config.toml
num_attention_heads = 3
intermediate_size = 512
norm_place = "pre"
tie_word_embeddings = true
parallel_block = false
init = "normal"
init_std_qkv = 0.0324
init_std_up = 0.0324
beta1 = 0.9
decay_fraction = 0.812
final_lr_fraction = 0.0
train_tokens = 439800000
max_steps = 3356
dataset = "wikipedia_en"
Each number is 500 + 50 x the weight over the matrix's rms, rounded and kept within 0 to 999. Layers, rows and columns count from 0. Numbers have three digits each.

# layer 12 MLP gate, 512x192, rms 0.0849, rows 508-511, columns 48-95
541475526552522466590548552383557545439628542431530529526463500545532487559558478415491467474528594475463513479499398470532495485449447475589499
526447547401460505488488482551540453552543528455384498461504522435575517480497464413524484434433541485444510520455421483464509466507511543489468
537482540433507540441553536562619537441466520572450553450495528550525602484461565603536480544532447508464394492529482443484455453548504455505547
522493541518435545507469437574443399500505424558586464473508572438461390477466496565528540494413515539518487518576454535548486477514507525529507
# layer 12 MLP up, 512x192, rms 0.0857, rows 508-511, columns 48-95
493518504486489557422495489507413512586586456490451520464479525542402512481537526467528420486545462474558568475502462504582421538528519499553523
461515523495589439402461586464551538552515441449557492564556462501481496484458513453568564539553435389526577478579483562452573524463508500374527
537543461496522546543562488493516540521494479477510555433523470512555481473554442518492519528594485461468436607529522503466488493500453563575488
475504537613443518562465436513442491548469576498483424492550532511512488508364504483533500482474460526495552423466533524544549457479489476454497
# layer 12 MLP down (transposed), 512x192, rms 0.0802, rows 508-511, columns 48-95
564456521505491383449511472469432591480614561496479450497394519460493542484443519408473468483497594520449535503494465459461525493523456507578436
439430524429570485478435483473483558533546447446500446533596456552508564545500539507566519505473478439517514455454507426440550561596553498389459
377475359574425451510493444485548557510442485432552558464383478560551522548511433560459535484543533602492538508569540533523471471563519552562501
470620512537544515412539534580543485525473407522553483501481458470576415575513423563534497479525496540401506510557568566549527564452489432554579